Weights of a small transformer language model.
Size: 11 layers, width 320, 18.5M parameters.
Training: a variant of Muon for these matrices, 4218 steps.
Each number is 500 + 50 x the weight over its row's rms, rounded and kept within 0 to 999. Layers, rows and columns count from 0. Numbers have three digits each. The size before them is the row's rms in percent of the matrix's.

# k: layer 4 attention key, 320x320, rms 0.0455, rows 21-40, columns 64-127
# q: layer 4 attention query, 320x320, rms 0.0445, rows 22-41, columns 64-127
k21 100:676479447467504521476482531497381484473558468527395398393532514587442500478476434487494480517468542578585390464483460486463473439552469525494510462456501556483491492584489554523444529602595498
q22 097:489546521532547499565445502520480460508453567479475586432494521464393545591529579519567551499478546586520563473597488420477595434597426574525604491474569484527471522522407512539528514523456497
k22 093:543543541513586537537507476538601578659551509441522452476489432461525496532416501513530549485502444530508473467405555476481483549506426497474460409498535407528449503445492534491489518472570446
q23 100:577470567399502480478516526440531495565543481473510517541466573563417521457483475511583534437533508478417527493498539532605485512558459440485528490518470421464468543483560454493597448546456584
k23 097:480461521414486475546498546526469519504504436576496532546560520583620490571382490443573515577588482477475528478387461482529463462574498512564520480483446551626558529588488422406410460485475506
q24 103:464516394450561502413511464560518385479510526501532509553490492512471458480552547512444545476543495473453397456502447503504493487505507609450443555540458473463475491518462517479449425533573530
k24 103:499487462547461517388597518465543481509568459543473516462486551478477560491454522514414580470569466528524556537508545549430573402477459487542437455477463456518447527479615455541404561543434550
q25 099:488597488443488500590494513609455518562452512560526439551476474525504599507494395498492478426587510512462476512436438487464636550472536438550409495467515565427406483406420454568579537462610513
k25 101:567443485505487502582514428640496446499442457515441469519476539453508594519481544534507455473521508471493556490502523505481498542609541530632573540537420478536553531441463584471416490502536491
q26 105:511424496525505446489521485565583553496490480411452466540622540497345513381545572450467473522518536468504411540478540430548558504408469490465475550484504497444428565534527530470475562507503462
k26 108:548470492513584544551507491581475495534483554511522553532490545502425460473459530486471506418545513528485427411477410580574463465507481524386521527568458476556514516543418482505483458494497388
q27 100:473581554502505556490525554481505491517516503438488525565491520497542432476554442524552476477508510445543397471453428469483461455448572527460393515458470438507555546510429451500442403469497496
k27 100:407531517462546500620510532527520499562423526525511491564438486539429573498503566521477509473453494612483501558443483505469434424534547567516570482443483473488544582476599553451544518525453447
q28 106:494538509473493483523453456467495563548626507538556477500521557584595393507555541421513534486474424550606450468524537479456429429509511521520499580482497572536466447556437592492464514563472549
k28 106:430603463526466462542534461479405442447385488555476495520523554579457510530465499450446529512553457510485450469502536516517594579566536450572502511483474509492482498600537435565542515581546352
q29 100:564571475523541479492431623512456424489521486402473500471580541479505530472467497485528457505504487514557465478468569591534440520457555537435488372464511448534515509578483565468463527450448512
k29 099:459572462593519610406583471444502534488509531406491525426533527598485559543481530457410518507482540502456469497527489564468500419492558433522520486489455511496472446469449454440507487517468466
q30 106:486475470474497522528478466392528448478384484497474477515454529524520402401559439540466478522419485556411512569511512560458524570569502485502514565558470426470503460498492527562517546449491453
k30 097:482478501530535488430600526496511570465531556490537509627565490525445461557494533458510483400584440517492595496450541492513488506499527483428504500487553536458506635469511494454460572527582505
q31 096:520476445584507430567643464461463481431462509551534511483466498457497474445502467526468516532502511569443453551544467563500408515473548559535520528485495554568554494441477453404519522470524589
k31 103:518552442414557542485543458538629612502534451445583454494527505458502494545526512475464554449467551449508573495380457526499541460452518545482601489500496466466570468479459440525587504476523400
q32 099:510364481529521532498538439421559491517519397408467500494423506512456373471497422492378530488486453535452455551499550703470473448558473446454487480475498581516496510354386469475546558454536457
k32 085:451439590549497465500483565507489460467474507475444561421544540563537560502482476437355547494503499564554445573599415450431408462497505470471558491435570488563428497461545504462478471450498475
q33 087:576585542491582482506503556500461549528483492526565452574427484414438579477478513548535549583534572482480477491502498549450451518466489492524536463554449540527534399442531543496574500475517545
k33 088:500465530474584478450469536473623603475531530501474494493503460419594441479459470447586542577475537483470622518418466543532470583577513471515490504533473506491585569587545453460476485540502474
q34 082:521482518497501466469508549562443511456468497611523419579515498493496546522545517574565472526493600528523467438546520455542463425396541526503530513565563525506547546525544511492521444544481540
k34 083:490503548466549454511420466551458551586430489603475560580495498456559497462533464450609495495501506430488507402529436473415504476480491419555401469557423520523538487491477602530484488498531546
q35 093:425610520374477525506503489438499506549455565558447517391541497457517543548407515381554547521555499468597465492507470473530556441490510558469445550538470558501500467505586506489509494521459554
k35 086:595410488616446491449484483470506596518512508474429576593552554604597563485471488517575510597478422511503576383450491535530505564489525516565452439488482469497535386551481530529455518571410529
q36 089:537493484494536493543495480500481504497538522535405579477557524394462462525510500487568526546551508471528497600584476544508494553556476553457487460460458444556487431457464484434507650378428506
k36 103:552438493519509540523516539463553424479422494396485385437539471461487480518537484417408569423464553525461533500553495562466502444439472484459539504345546498397413576399461458590568511539598565
q37 101:492538518535477490641493503458435538407369451549577481549541552532535418522595525427573476460457538515475478575496525470493537574560556508528529538526470457505488410577502495499493526487483490
k37 106:528433502522429516433395502515456435520523543439394548387590550450566478552524503580522449530523513595587535443480486437526512492482448558468523495467549559508484498472569543528546435497560473
q38 095:515583517486459548480514541527586529482565468391561468553528490505467581547615484596485507529546462530459516580427514437505442503481492492493502494538504513411501608488444424441514471511524562
k38 107:487448488498551461534545590516508562471556520491518420539420483506530466389465509419536584542437519497493540533511511455497436384516435452551459491628527558490541576511460486471434495472449411
q39 095:556482527514481566491519525573435509579482429417573558528553491490594513396506450547455424497532415550490527481523467514469484429560505547576480445491568517481442490504474462553553526552516503
k39 100:430516504517469426443505480552523537576453501591374536531556442450449575481498517439521530493493639522491517423570544376480443438477446491540547515465494555488482563542438516483478458513462471
q40 092:418440504507473404517570512448481556566534449431441471465565525547536557479500518518481515493487365600465462467449512531435483568468506453386532543483488613544557569491544552491535494547483576
k40 101:540594459492480396459497534567481518397591544492507499503459446573430416498432427464468548528473452375402491585482553461464521498499563459536575490550498451476490552489581508421455551545380533
q41 098:486476429487546522502519485525426517541476482432405454493521519530545498519479518557491540469470504509433562583496505576512497488545506557448541598498504614511452466465493512558533532507487454